Weights of a small transformer language model: 46.3M parameters.
Each number is 128 + 24 x the weight over its row's rms, rounded and kept within 0 to 255. Layers, rows and columns count from 0. Numbers have three digits each. The size before them is the row's rms in percent of the matrix's.

# up: layer 2 MLP up, 2304x576, rms 0.0239, rows 463-562, columns 384-447
# down: layer 2 MLP down (transposed), 2304x576, rms 0.0148, rows 463-562, columns 384-447
up463 102:182114119115127125101160121117085132127133133135151119125105141112147116133135149127119132154145123171099210162111103130106135131124115094134187146162116144145167141103119101112081137111150146
down463 106:129109145112115135144116126123107119123129146138125146144164148096173141138149120082175136103144141113132167144144152119148146155122147147131116158108103138142101113118095126132101164128149129
up464 112:100144156114149122140136166119112130170130158138131125145163160118150157102125156142139176147142146097154204117124124146137100145110114077111167130120116122127163121085166158109126119098115158
down464 120:106120131142091097162154097141133143140168142144113131147160093116103166132128160096120165145176140144106124161128108098079091144121112120168111139088119163151104147168145112108114097126129086
up465 102:127132109148119153128196187116135152105120111108093153125134103117110117135153119172092151122130136152117107169133118143133165101151101133151121111159074175144139158134168130102137141119132088
down465 090:118121131118099091124134169116093113071101125126113124167167089128157125116153103131101102137148124127143128211132144121121128169130169134117119133153103182171152085106159101166150109090085103
up466 109:114128130134091114164144126129164134133181134133097158095150132105071142119125164110123139118136125141165162127124106156119128139135135155126117169143131101135137110138141150127088117119116150
down466 118:127104149106090125121165087113112099109142123135092131142125120156104104049109155132101143096105100144145132146116169097122148077165147125121129167153117143121090103124119121104119158120108123
up467 111:111158152121127108194125138161149141147137093129115138110140146125133086163141149149137136125135124113135136135166128116145136125136123096153128158119136134080101112164136079122089101190145120
down467 116:097179138099148135112118128127106098155095108147113131106166123114123093164130105116144098136143089094126130153168111091163129126103137115178143126149172158153133109142115123112139131154132119
up468 095:134166183149110161139095136093139140102161117141153101090125133129109133120113122124127134171140159116147116105105165144097083140117125129159133168158161154115118093137154164149137144096109144
down468 094:160106094110136113166139132139118158087137144133144143166142119157129128129104121152156138126130099085168127146122092109142146140153085145095169127149095154134110104143152115137165057145110133
up469 110:150146125140068153164130153094089183095113139046122139131138130123104167140105165152146170115156093156162133097115134137112138146161117067119153137110153122128135129135103107125138096133081121
down469 104:101124148163112097154108157135115142132134094157114102118116105136114146129116123111131143143148121144133166130086134136096129123110132076114097082134110107138101140186084138147140170140096153
up470 099:112114132166136164067143130079106156141139106158108118125151108104107150132149139159139115115138104127136165078132105081090107137144173142101135114108133142096140109120133141130118127132120143
down470 092:102107128084116106148093125149126154125136127132109097148133124159134104109083109136127125131101099104147125123147102167154144138141117133162152136125107155092087113137152082070112156083148127
up471 101:131129122128125108140166062121151115091148151116157116129099135128109186103091139133124122140139119142167113137120135149116137116168093125167134139130191124096082122118129108121110085141093153
down471 112:099114128092140137148131158085123155101123141153123111143113109113141145103082118155122102144134119102117117143157111115088131181100106131108127130140130162111123130082158152125145127111135121
up472 093:106116185112096167136122141107168120119075098120127136116112144138125130125110125193135113141114127113127110102124105132124139165099148124153107128176101166097086150164155124137109099107152097
down472 084:130124109156103146134084122140107123098124123145120116163140125117155169129117150130075140116142131150135119133125095113145077126132112117172124128095082093101129131118095084159138142140127111
up473 101:168089094085133114125137149167172117085102159118131161107121144100107160110119143123130132173124118140120137126106155099145129109127117119092148147101148100095150130149164117093143096139139111
down473 102:134198154115122139119148163132128118119080112156164110075112157129121156110129130108098100122121126121118103135151141099126095167060121135168091130147212145148088149114162123118080136105103082
up474 105:109131149143154127103150110144170104091174155138117169138148138120094129156135155132128152128141117138093083107166079170142117068136184126084133170156165127125186132082153146076160092160117166
down474 098:101152111112152095127114097129113141102128118133122125115117100160147112071155140149162124099099122132109137143104157154132125141085094144118129130187112116144137109120163120130136127136094115
up475 101:141128083171116130152130133104150086086123103131139155114187129123135143141139126137122139133109143117150119125143125112155140068115127136142161105170139125138143091119158192093152148125105145
down475 096:098129127152134137146142131152124129139100098177137118138154146132124120135106103140099089123113132119136156170088101130129151110155112095159134100123140131161097155147120102121099090108123130
up476 086:112102142155120130072115124110102103111123120140153125161100109119125120102117126118109110127123165148103143092161132100118141122124119086152088179162128134136164178153161075121090109130109120
down476 076:105128102123134145167127102124184180133121116139124143103149113141107145113155128164210127165092125098137152118108123123141126128135163125140114113062160106073109127136109179121112166153092100
up477 099:128176163122151105090154116102128144151059149091124151081147122137159118139109138131098159114126133111096120135146119133113148137175127155129137155145127132130114146137165151090123080119135102
down477 097:082132116115108131106130081127131132110120159180124168110106135141138117166159114144115153142080148105082163103080174125144130133135116147154105100105109113141084123145110107151144142152143165
up478 103:124136100122152118164164129097156148144141125153143128109159139131093147123153158117146139134157136152112086162099100103144105131117146109130163116138110127119159126106095110068082144150142082
down478 095:150117112143118158117129140114149146076138152137103111130134167144172134114100163097142157140085125121161096096160153099141145113152088092128102124120145141079148145129163109159108135117108127
up479 110:144129151162099108141111151118128135104154111103094145142096126174119138131094114154104119126141144141129117139109147145146148116161143100130109128138089131104126104131145106173108113147177087
down479 116:145156117117106119127144122138174091133074070120088123089119131181128155134141119138117095097116146144146141097146126176145110143130190180146112146126151101144109067132124125142159113151123098
up480 098:096117147093087111138134115135164078113110139135154130064094151117158140150128134148114104153119108165137130145155122137123159149131156132101143146119122125144138125060157112136130142129138141
down480 093:109088094123101139087123118120160178148142150156149111159134121104144137128132106110128122133093154071152100092087125145147096129111133091126113100174101133131146132134132133140129113133101129
up481 096:099124097126105089087171080145090113132129093163082148156147151099127176169096175120102140162147170129155140109110119095057111146110128111149121153153120127144145146151167121132156129113130098
down481 085:158069171160088112177130173115167124135122114107084060139159164123138122142125109157132126119112145124104092119122130110157124147108123144088140139109185129088137110130145110142063103184128166
up482 083:152095140141116139101131173136139169122087184121121138125116143117150166127136131136121172133171142140165118131100134149161148127110160104107101101112167124151116129161113108139139093133123134
down482 071:109158127137138095147114102149090096125122161152139151159109119145135110124141127106141083096115151113118173147174143104099159119134123148132141129128153129143133117122151105123112133120106144
up483 094:126127125104138094164134129105105135148133121118103134126149160170120135139165155140150106114136155100137145157134141137148099144109157136105159116104156148128150122113187110105132140108122120
down483 083:099150133141109156158143130102108065133098092119138115128162112154120134099089143099116087129109136117143121152138116134139148139168178175126147123116145084094146124126124129144102150116117106
up484 087:135140170136143124084137100113114119153124140118124135136142098087139106110173138148138143136131142132131120089164161076129134122165135145113160086137133154138163120101134122160125151154087117
down484 073:129124145107126095193142126115116153084143105144108151144114182174130132144161074137098130125116099112134102134119126174093127170132148084140178156140123143147161122160148108123082075151182171
up485 098:148168108110112148130162162076163126128120138122136127111119190120132135117090133134102118128177140167135164131113132147148113142138120105138112124114106132101143123131142123150120130149121106
down485 085:086136159119102138147111118126120145118167140119156178132131114118151150128142167148159159117134156118158138130103143107125154142083128117109126101101137138127145093138157093119129134132166104
up486 098:099097098160103096137181116118100141136107107100134116103095116131160143147147112142166155157151143116150141102120090109092135076110171107120170119159136158161123123147159144140105117135119118
down486 094:124128129130123107174149133112132127139135117153122143119109170136080164123141100117099148117160122131117158138140120162114130123172104136116153105091107170147092122159121126130096126117083108
up487 099:159121152160098095128141093103162113142112131107121124104118169107092108133170134144124122108114128129116119152128129136150134113152151105169140130166160118135101095106148162151118142120154134
down487 093:132169156112111125151110114097160128114096146139133137109134120144121115104121097131145091129136160088125134136140137138134164165106140120143186137128106115080148113133127115130147156114134148
up488 104:108140135164116104147117157134095175125092133066113094128107102141139150158097131162107167128151104141111196120127118142096086146123150120111162119142146086135127134118099132098145122155138134
down488 103:102142129168152160131105104125202093083150157112096121171120112120071124112087095106125110173170123124150127154079096167126143146148070127117103142148149144153161148144109096174140148086102116
up489 097:136122159111155082121142085131119152181113156157133135115111113093094148150131129103122134128124130131127107079090144131132153151080119106150100140164128119156109137132147127080152089130113054
down489 099:101115080127118161130123121088128136148124127119079148169138108145133105154146122139155141110138150147090108126168125150116117082143094134115122120118125120137146160176132136130090144070156160
up490 107:161148097160139108115163137115184128184136136108189103178137186131117138128124103145129111173137124174172099138132106153152116146106108110146135119149154100084105089165183131134098127169110153
down490 105:109121094091111093156132139139144155136118075123134155129138118130133144116104132123121132135132133176143064178112135148141095134134121113132158150122142115108095096129162102140094163112127163
up491 099:130166088138104128154177133110150182104123143158074103072157171145118113125099132132109128139145133173104158120146151113167106132152144081141118127196117138132167114123122145148105111123175131
down491 114:151150130106084133133186114103134139089095127152084138107142165145076151130113120135149143130147149172130128098140150119118181138109156135150131141140101152115159111119101079162156108089158114
up492 094:078110130082112115132163116178103137150089139122155130104139117143118123136138129163093169127138171105115113105112092110137149112101104124155138167185131137112161111142136140139086140099096165
down492 083:147104135087172150152120121154195169089137154123099163159133179121132150133143143086087091145118117138125125116161130108145090097157138116135124129117138163140118137106144140128136113114090098
up493 104:147095140141128100113125171132088132132142132129109108117107145126104145123152137146138110152167139107127147153118134145107093150133120112118147143170120146140117121094104108108128097119109149
down493 108:113108114122129132096145140131073134127150112101127119148111151182121136135060126160100084101145122125140114114098111194138113154121148102138096135163159100132141165164150115148135102106109146
up494 113:140110149138113128136139144081144159174080154108134114122152125112114145131144161185152127131157163095092136127123098120108146135117130135111140135157145116062087125129163142133079130170129099
down494 113:171094142119151095150115154159186149180099174150113113107150112126176109127093158172145117141118143127156100136142103151140116105087094131116160138097154138091127170131123109116103148125123124
up495 082:124120106111140110114102125168107158117120139117116114124101101111118160162119129110117117127196125137134088129141124149118183174117125154113120129130174142153176151117123154150160127093129111
down495 064:149151097122121143120125144102141084161151074127157178113146115128105140129105086129158117146107114101141202113134117132110125115116147143130089140129164109137105123102103099094130176127133111
up496 106:115161136116156128140124185110147091113099122093132169126092180103127129120139118152125130178137155134141130118129113113121137135135148103120118112128140122099123093166119107131164099089121141
down496 112:093115199141136135142113134126115112127112200107141133123102075126126108202126129097146112143117098152129103137102111163123114152130121114150154123111113104141111151149137139110170112095131114
up497 089:129105120144156089106148111112135087136108139117094117136126079126110145118128141158104135102170117112176122137129093150136113123130148147107118107121142129067141094112142094083100077135108116
down497 078:135112146123114107154134154100101124153129126112079172135117164113101098175099129092115111132095043139086097156141125092121110153115126153177126139106134112161122153131109174134133150155180157
up498 095:127164109147175144131131152105120130151125118157111157155128155119115186128125166115109145122125127092128117132130106123138184128084102128114138126162110113129137158145107095098110124145153143
down498 080:133067145158144151144126132119140108134172166128125118139069115140123131184151080114153130150130131116102138127112110163113109145130150107114140149111145127126166119144125129141143115160129130
up499 105:137130105138131083109091150141167146101119123161150161110108149122126132145138143170117134151170113136147169132161146096146119107146103101088149142125128141125128116149120132121106117132144111
down499 106:133092131106104128090113112112125097128102111110126137111118105109154117095124157125130135115112079144113105120191083080103115113129168110173139118154087120091127127143111114123068115124137183
up500 098:139073125164132085110119134123086174150132165166165123151125143102111105156113136117116117135150118117163106122178147104117165097118119120142152117135115143095161123166142130133117102125123124
down500 088:136137126087187124101072162102130134145149124116115141087120122167125143099147132116109116154087153151101123114112143089128112102160150129123146147105116081150147151119143112141100114136111071
up501 093:132132153131128102136138154125129115098089127163117097057135163146138151115138135156137107185139116110117120108145146159083141105138128109153158104114119201127170178103178131144127102102116145
down501 085:138158127105085130196107156139077159122162097123121117130129137186163120133093110140100111136111117151110148112110120142115152138104076176180128099117147081106115142125145145131137162130163113
up502 098:149127131074123123125145170111141144125121105111130126085128153105103137126165103129120119155108160158152106138114082105111146127137106123145123106110110168101058076105135155115129088167144128
down502 091:135124131149113140086109127144161094160154144147108115136104117098096143120136156154105175133135158123110158152140117136144151098102085130138142136113095148120184165136166126081175169107099117
up503 105:187088110115167162152120090102105084153136069118119126153142120122124132115086113139128097118179127146163147146108159150110120133159106133127146138128086166112124113131171131116125109117111113
down503 100:150062138130150124103113151169083131113138167081154121139143136132117155112122162111109143156096130123143147147121080182070123180104139114163141128094113136156134087116095152132157146138107101
up504 100:150142161126126137091182123091178163130105135144127117103146143102125148149090154120124110123132157142109097106098140107165151124136162107127149136122141085124118104103165112096121111124136114
down504 106:103126154127123136082138139106169109128102135127158163151144142147140157140131131119125140110140145164120089123152134143177153108114118116124155146145145111119153072163142102120146125096152121
up505 104:125121128118110157149163126126139131107129164143132136209120156155105147126136137124120114137148145139117102126123111141125156100094126131129145139175097179116121114104127129151126127125077095
down505 097:108167121110172130149103121128142093091110104149166091114115094149082126129158091105125131145107137115140111113158174128108151106142112109115135102108108089108124161128112112161096118177150113
up506 102:127170138111143132130146125122097165133084161137112133130177142125122144144135092107138171120170167101108135148100136118098123102126130134085149073146127127125115147149103095130112106127141027
down506 097:159121128120079125141141101156138164119129124089142120099106130106102141122132138117127132179166129144099102107193163108152145144148108156129093133105127152170084135107144156140164101160141126
up507 099:118093086163104129167169136155136118087178112108121138134158158162110102118109165157124178108110172170097143150109117113192138112122102092140140109126124121154141105145098131147115120168130123
down507 099:122121129140127155118145148092138079141065126132165137142171167118133156113131132102107125146142136125161133131144124127133158124116178149120159193121138150117147142116102096115152133148175131
up508 097:124069117151118123114172141154124095157123133127124135145142153169101137098151177128187148126153112158141159113145129095119140093120146108138135136144096151109169116141122155103122115104148135
down508 096:172175128127144144147098089169123138124143136102125130139139103131072156131091165181122119100124131169109150102153136090166151148123072117157095150094142125097127173142152103146131091145122101
up509 100:162124138133090107106158145103136056152141161110121096137148155117124107106119161121107145141124192159083126125121176133152134109059113112153110141098105168100117136174151122099114091119093136
down509 097:090159133144153112169117086132167165095134123128174118162091124102079133117151127148162119117091116136145110173136139146140132118108131119122123148155128109154151111139115139159092105152160116
up510 109:116098152146118114134128150149107185136102134132141155120093159147122145138145146124128158128155149149125085124125093117111119138138128124163125135119132129156148147125182117128061132146106086
down510 121:140110140145143105135147142103126123108106153096110117113124141143128163155115112141119129104081148118119153125167136132130092132127105139141119161124156069118136179114118147135107149139134125
up511 104:139134141127134123119069172158139092129113113129110097079159115128139141151161120135137122126159113164148148147132117119151081147105159116112178137138127113126093113161117158152139102163162116
down511 107:104083122125152110112124123128139106107109109142131143116136138107131078137152135120126136129085152152175095144102155146105125076093140084181114110128188109129140092104142155123085172136111135
up512 086:088126138129149133110156141122147115106123172133127184132110092140097122096115132140143156132140127111142146139184118091121105128119156108142118130133147138093141134173112125121097137108139106
down512 072:129138095144134122175175111160120114095123152127128134126102123122138155133108169085139120149074088167147177113116140110154149109105097165116157126119087101138133094161132101134185122151088110
up513 097:111118152137090116101117144119152143105127156125111106098144125118123116128140114141127148135151128157181139102127128123132143130124136150139132105105091142137163126110153114153100128066146176
down513 091:137134105124171101171104133157130160160142145115107149126069119071132138142132121104095144142133144117116124110167148126142097102133139125130183100098086100092151136096121135107144113119154117
up514 100:129128133108133090133109103117161134125155125163125114101124160136084111128098188130057139148112184185139119059185099140127135113153131089163131127151131172168138098121123134081128133102130127
down514 097:145135178066089147116106122127161165134125158157149189132148099142097132140142156147131093098167082100132150129104136151143095127126140134095084113145062112127157155140138120138154125131121136
up515 108:091149113158096117130125135074141164134127124154121153157073127113099167132133152183151138152172167115143159124110135114123162133092133099101132115129114088162115097142114112161122113137172156
down515 121:112113129146104124114129131123135149079151082137120069115109125120133134119147155168114164145152148128114146164132132129111108120098154090104183125113125085114082116143148140151129137148174118
up516 105:112147110139126143105166105125106134171116147153129111098168160112135142156115147144131167119161091134144109109101098119146123131138118098099116120124162163115109122145115114099136085111152167
down516 106:106128125093161140113130130137177106138169133109129145111157118099119159158188072144144084166112129110073131152105133140152159124122147125126129119109137113160127148085150105110104092105100128
up517 108:098108156127135144127130205080104168105097135141157093154081134159126141146112092166159170117142127146109137131114141113096133117126100101110161146133133169127141128149137146143100126126112120
down517 102:095105075162122147142127130126138162153164138132101119123113153132145130101116104132097131181086124115094115153139126104117118097139092171159128164090123100141115179106118144150153148132127128
up518 102:169163166147112112093152117111100137129145105120111122171117093156100122138174094092143103136156138090112130142091154120115148113140097150105161141140131120135111144066126119111167095115123112
down518 099:109130136113083119120120148140115093157129125142145161157125134156087153136177112119119123151188124132148142086119109130121135142157125105161094134142199162126108145165140134097131136106092172
up519 097:114142102145131074109118142143098134138133163076111141166127195108110136106099181122127150123139117132133168128131116157130143138147102140118159148150145146102149137104141099079114156111099143
down519 091:158127161085081164149149136149141085095092114104119105149171135159114112113099113080138115101167126125152113079119082098068151161103168102103085137146192107135093099118122133129114143089115114
up520 099:109089132137128116114143162105127112101105124133083111093156155138100134131146150135062118138133131157117097120124102158188126112118157140112140128153126156144179109123181178138132136139119143
down520 087:103162146179128097152140141150115157120138105146093134124152089132146167121141153113127147094121150130151115096123133119112138161149115106174076122145105089138135155074100145128123106135136158
up521 095:139136128177166161116131163134130140180082128119078125113075144139135118119136137125135125128130108083133188089155091131155130128126146148141191137135131111132149122123154081108102149109126110
down521 089:128135123130134109124135090143149118157123111142129101133120130154109105141134106142145106151181124148079119155185086119167122125093137129097101116092127157116117104115122095112180140144155156
up522 106:077097137189137139101151136167140126148110127119174164126135142144116101142045145111085121093132169132149118142123092113103120145144140143070148159132163145145152179120158117152108118147100101
down522 105:137134106088114164135098112085118136125115097126097089152147132122098182161129100143098153141079133138110132142149082129115092097092091141160131115115059082141093172126121118136156169132142124
up523 105:145141142106138102174125099121130165128160090142132106108129142116100129154135118133098123134133141162126087153121149107154185126170169134146126100165145144119121152118092131100094134169157166
down523 089:141177170158083122123129155127108128102122097131154182106106119167127134151137164156145166138148181138122176146135133096115158135083104090125141141127118108119159130117132140142139156136125145
up524 091:123132136095142124133168075103164156090118145091128147130093159154159134109091120129157155127125133174107090136153115117136165150148142103165189144137117112138135121118141043088082128105152171
down524 078:104156104168129124080103087134108118134119133106120110122142151128158168143137102134145146112148150104116109097132135128146129147126125127122145135119162148136119134136072129148126169129115156
up525 108:101127143140127097128114106149115146130150128134145101163144136141140140143113200172139091177154141127131119154142128081098106127111115076132096124109132172087110138158153103129116090103129092
down525 116:160138116107148101107147114157145101122112122120087095121126119112129088110138175139107117123128158147163111130108161107146116153145153153156142152141150154079078099133111103139115175121113102
up526 096:114112163107131169131143137152068164144079121122158185074138124119117100109115129147127105148087158137111118126120138142102134087121140091112118117121094156181123158144102137106125097130144143
down526 092:166131111127109183122108111108118120115132140098123088115167125156106100152135139143096100115165120134126104095119137169166116137134115159149121184104144122122143101139155149120144132102110137
up527 105:084142146130107133161136105129089132148146177094136165142154138110113164135125149089158158121169123134116095109141143156131139142112096148113181143120142159163106124143136110122119103125106145
down527 101:179124122117127103138120164130123179130119121121152146082113072146091160108150122131158137155154092134098135106128154121127136131101139092132121126144093118129095157136117166090130177086160141
up528 090:150110193131134145100124088102124102121120134137119120109154182127061150150166121116107143143165088097115140133119124114172134127122121137151144143170137115111111095160124084110121109159146099
down528 077:173154136175122103162078179078096150135180133111142121151173118116091128164127105105169164139112125108165140163150128114105151144075085109147120114076098125148185174117136128138120148105114144
up529 105:110168118105122118155121157131161123122117175071096134098142116112105125152114148129153137151168127169083098109141063139119116134093120129141126123135153121109175075159146124121103111142132095
down529 118:121127148079116122140132164138145095124117141107133127111132133146098118090147113137160132125138126148147100079176089129121121123138114117110123131165156141092096145098131109090116097108117101
up530 096:136121169137124080166115141085148175169126158111158080129123115104137147183133129095105121089116148111139153113162138120105116124099138110113127169159162141112163121123092130099135108146145118
down530 100:122156088082114162083147110107101079132127099130127139117074151150153126132113118122138146117108154167134098085137164125123129136122103141115088130086112181136123158153129123164135137141135188
up531 105:121106077149102123128154156082111138141097098111105095151127138144107189131116192116109135114133127133098150116142096163134172108139109096103141117114113125149155140134165097144097097091099119
down531 109:133131116135134121156114138120077116116126171104134156151117111111122119134119118127103125153147101119122112175142138153144107157147102136134112112087167124181113116113146134123141161148110128
up532 105:164104165158138105175134135118093145096164130115138114152073140135149165135122161147150128141142159135097137115111128116145130093117173086088117109141145174076148099115162125184114148149099111
down532 109:136104156152160106172110166132152104103165122137138155157127134127132120151109100129096110096124126115126160146121137178138100107095128161115128110122106134089111150128111121140118165184078148
up533 095:114136154138113133144059112129173133092139100121122146130135133123182127115123114127142112121154105089137147100131093087098183094142075111161149100111133176111115117174187145150106133103135089
down533 079:122135142139156133113177151086147104138160138130140117096120102125129172124116083134164132142147142160120134104082173115100139148111102119161094161130110170167088121116089103162115118161164145
up534 106:105161138137116101151147137089106139106141079131131167147094101124108150157132134167104112126128137117150132160142142120174158089158140114092116143166092140131110130092125136125107134146132163
down534 106:204126127091137110174107178079112089045108114136134155132129107120148134147091162147137116082101152145124132134101104078136168120107169106104130121159174117091138115127101143130146128153127187
up535 088:104084126156129127088131114134114135079144125102113093110073149103124123154094157104116134091145120148109134143071123109127148095116127164133151134106128143123112125123157112092117103125130125
down535 075:089170102155131136150139142132152157181147145152182171105179083158141117138122136120142123138128130139143151155158114102121137096134139127125112128121142079112135132130112120195110147151119114
up536 103:167117131122145148126144171111127148118121142103139136084117092099133142162128109111135105109198121119115153120115118114120164150093123133083128143104127110123144144119150142143128138157138161
down536 103:113132116160093122118076132136126158137134144120108097080135164141124136118147099114133145104147163148133128116126145161157101107089107155105168143131129129130142137156118104137132116135145151
up537 099:125120114137150079134162167154150156153100123124151116118105110131128149132150146116159129144118147099122145147170130161103165149120097132122122084147143144126163141113121151097121114116123085
down537 107:149103074092081163108121095110153108136123122172129139124178132152107111145179131093096086104083116111102094116172091113117118128111144136143132143105076109143049146103136120126111131129121114
up538 104:144188124069121080116140132124199097104124169096134129128177149125126149172152152104135124125128141170146116117137122167124132129158104114095164096170139155121149126129136131134137128164119081
down538 099:147131159122159150068127124137122152138143129139131144107137149145118108093145102136128148116173171094145123101101137121126141140119135155132133126110111134111143094124119172103140117096169144
up539 100:131109130152135117129120130137172124107126126163122128121122130116116167149117112131101144156139145143145080112177188099085117119134115143166111128165124133139127133121136136147059122154115116
down539 093:099103120136092139133165104127125113119112144104134106129158094130143060089110095127105135110144097132172119137121128115138121131136086164075159130090122144168119104133154123160108118124133122
up540 103:161180121113126140135140125118143139119097170057093101097127140088125137132097140111177113136126091153084123103127158129143122159106158081174147161157119122147162120133116148150107121127125126
down540 104:126168138096135113100134116136144141170075140110146152120119136122086177128122125092139113109120163100097111150127170078143134173087093154129098119133122095165133111123193130123147129095147098
up541 103:141168158109133118137110145115112103121119147128149189100143129121123138139111157116113122151125091142115135098102098122152133118090158094152130159122161113147126137128134148101108134067121142
down541 105:124144134128127080133168149099132126115098112116086146174106152160112139142154146146149138137164113078105162144099097177179090084123113148111131097098106168118103148119110185157123124094123180
up542 106:132095111124072108117135113098142174137086108141136146111133172134107134148150096168131136153126101121112142101127119085138128143137117142115166127121133143114123127097164155121130121107177141
down542 111:149109146119090135098106171079142166143135124099098112164074110121147153180129124136119063147141132131059087095156103098124088157128067134126105124109146094145137167147089172130115151117125140
up543 098:132139115161116124068165152104167125096106146107122156129136132138058106135124177161119115130154122163132108098130085165179103121153155142136116160145070136075117129156165118098135118168143112
down543 105:102142118146143139125131169123122143141112141142160119137121150111099139142102146141142099161212127149146157145121094132144111076101091107117115144124123148092136163147160104131134141100178125
up544 109:119132095158130117123089132146129135165124107141121143108126167134076155142133181158139131162132128113125151121186071083099131146139126109116122122148152092111117154148141125120111140145155140
down544 118:115111143141133096078123156202162092157104072135169112122099119090126114144169120151131124091140124117150137160104159130117142123114064143082147112141171138142153110140118117137116105130124092
up545 099:156125089140134117151112161074091152158093122108118106116162098124147103152115136135132126141156133142114168122142141112156094131120105111130134155158096153099187090166115143185172158115155084
down545 103:153099115130095117106114118143121131106124109116118178147110171098156167153156113127108091170106120136135157117069137195156137117154109188155112116105096121122141149122111139120137111137117100
up546 107:128133166101093166122110149108097129149100138110156127136131144129092140126104169138116199120140194117115117127162120108165153131114101124116117129128122104188144111114177087104124143118129125
down546 111:129108111174119161137133131082122126129164162104178147124110137170135098134171111155088132092083141133142143128144103101108143138147134150152133080141128125162138119160127120111119118107082140
up547 116:137131120135111108180133155129094112147131114130108151149131084135132156116126130102147143118135129175097153116122108105102151137124120104188165140100169129135131126120119122094122109115127132
down547 125:136125099114083115156101116151131154127113141152145111139144156126099136157141125089162149103108105135099109139103118108164155172146167165116114139136138089140055131109140142086145129137100132
up548 105:123123154138116131107128144105131103112145156139135144116121126128126142144093157121146144124176131137091103148136083103100130110118128131095121152155132130091143099158188099125131118133131123
down548 113:159094146124133123173143090128113160156128160183120120118118115139145076117136146107160114150104125147140125084153126136115169090058165157085114130113125047165169188122164095085139165127131105
up549 106:106128153145110146146118122124094164099130088131103140107169155143105152149123195130122174132151181174153167128109080137102111105131134129115124132091133143164154098128147090149101148120096130
down549 110:127126175169108124133124164184099193128103087158141152152139137140119136103125168125083088127138167086106140101109171111121078131127116115102116104096127142161080152095147125121136156129123115
up550 074:066115069138124107097105118154101079159107119127116185141159104108119127120152139140120147140126128133118090120098138163144122158122106177119113134145124138112125119144114175094112099109118122
down550 061:156119129148114188189111077124151133127156121151164122121144157171149161148148125121165103102125105128163139134154074083128122102117125117140092106131080111098131118100141156132158123130124102
up551 105:105127144191157090127154161086152102159138114156112127116097165119067114107148154110113143112131137100126158118128171095150077091132068113147153109123118166113084125134142112116104095145121113
down551 098:083131122121123112147130114095141197137102115198143169123159117148117143121156137122113087127121114113155128118143160137106095161101170104109163136083116136133119135124143125124139119115121125
up552 091:138107159140113095120111106156121120127115119205133141121078140143089132119119124076184138139131127162143111093144102181144097134150116130142189112161139160133136120131123130117145131127089110
down552 080:128104119116165124120109124147126142117094130085099103169177154115133169143101090101113105126157093181091179120124144120110127146163168142117090150107093151154122151138172109134124124107123134
up553 096:135173141144083136164145202146118145144097125116110184109121153104089137105128132147174149125109134127163099072101158119100124175120107078141191147138130103114149113127119107152092138144106120
down553 097:152123098123152113131148078054141160134133107158079109143105116116139110143112135095120143096110076131107166089108123137127112120138180125100146112090093088102107143133096071163137142177115103
up554 107:153110161129130110122140164130109120127079131111109171070118128149132143138119130156159138121134146162092115131114130085149101133137183136124136145141158121149099172119120107131137103133135157
down554 111:175102131088124124154113114158145101122125155129166141112162123139128133167157091143128127091100120138103150117074117126129150103115154103111106129120177126146076155117170132154122136162111132
up555 106:127110148107156136130115114130167146125134113128129076094080136134111155131126136111128153161152110171105159112133124125130137123143134172107155135140123157142112134128100162127141128127137112
down555 102:149133126080126126155096112134091154146145119128143126116137120180138133107108096084118135144110120136089134117129114132123142133124095062168142129168138120124137118130133142148153140178135158
up556 102:132133154144120086111123151031124159186166156075115147095152100117141161142139134144149116153147103168103131102131147130131082148169127138100116170121070133125140095128115147138180143119141103
down556 108:137129114065146145126108106156129169113099143112150136113111165167142135113156120111122117128125136119123174104143126168150131153100136107106139114180134119113157100109104147129119126105104118
up557 106:141123160134136116129106145150105082154157123053128160119130121105156133125108119105136170122127164137109105101165143125138142132127153096171102110124136146143102102151136119113123125122121139
down557 109:148149136148127126095132154133108155111122125112146120130111129119146112170103200152145108132118072115138167084173123110119121143105136168125135139104144124164159125105101153121102104147120118
up558 093:114123147137135132118085142118125128115136118127121147079103125133127104103133123157070119120092140134131119071107115135157141109133161091136104131180129163119137123149163095138126093091159109
down558 091:103162144124176116111122095087108114129109174137128131146144160106150184166103169156144110139150134120166102116153175144119124124152142155168122144133109104134116109115119166101083150137119113
up559 104:137115089162132114107142146151113157161110090124127109097133138142103075138142105151140129121166094137185152129147121113103127152140134137111136132165144165127174122088175136127109119111120102
down559 099:132134125095144105138124099117110093108097162115125120104174154133119113125163122147132095130113131093105152115099126161125146099145139127124143100143155109118143132101126130107169122129102088
up560 094:166131131153160094088103198151114145124124147099133115128115109086142134121132138142107141131112124119177070130154178147172122113159139094137097095134155172126164129132133135162160095128157134
down560 082:151123121109135129134144123109156142099103139145169148126091118154103111133082112120151155107055157106138203133165135129117132127139125138095139135133139108140157105117152137126098125153124084
up561 098:134147102164132098113134174134130151107109143149108119124198182145132135127174129104188153171148128168115143131151134107087103173090125114127169093114130122139123119143124105125149123104144112
down561 093:174141129144174100101145153137101129101120168117134102137131132117099118115116122107126138128103147143118079152085126132164146126122114117169156123138135127128124100142126096144146079123131107
up562 107:099153124140120116117135131139159102106133108132153086110117132092105162140152116153123160175173123153118108140152143114131095131125124144126138149132110152124148139124138116090127116168145158
down562 106:110124098143108132154130127102157096075139155110100115127125092148157156165090159140125112134096144122104155121149109134129085103153134141097194106135106143104142131151090118126143159143141104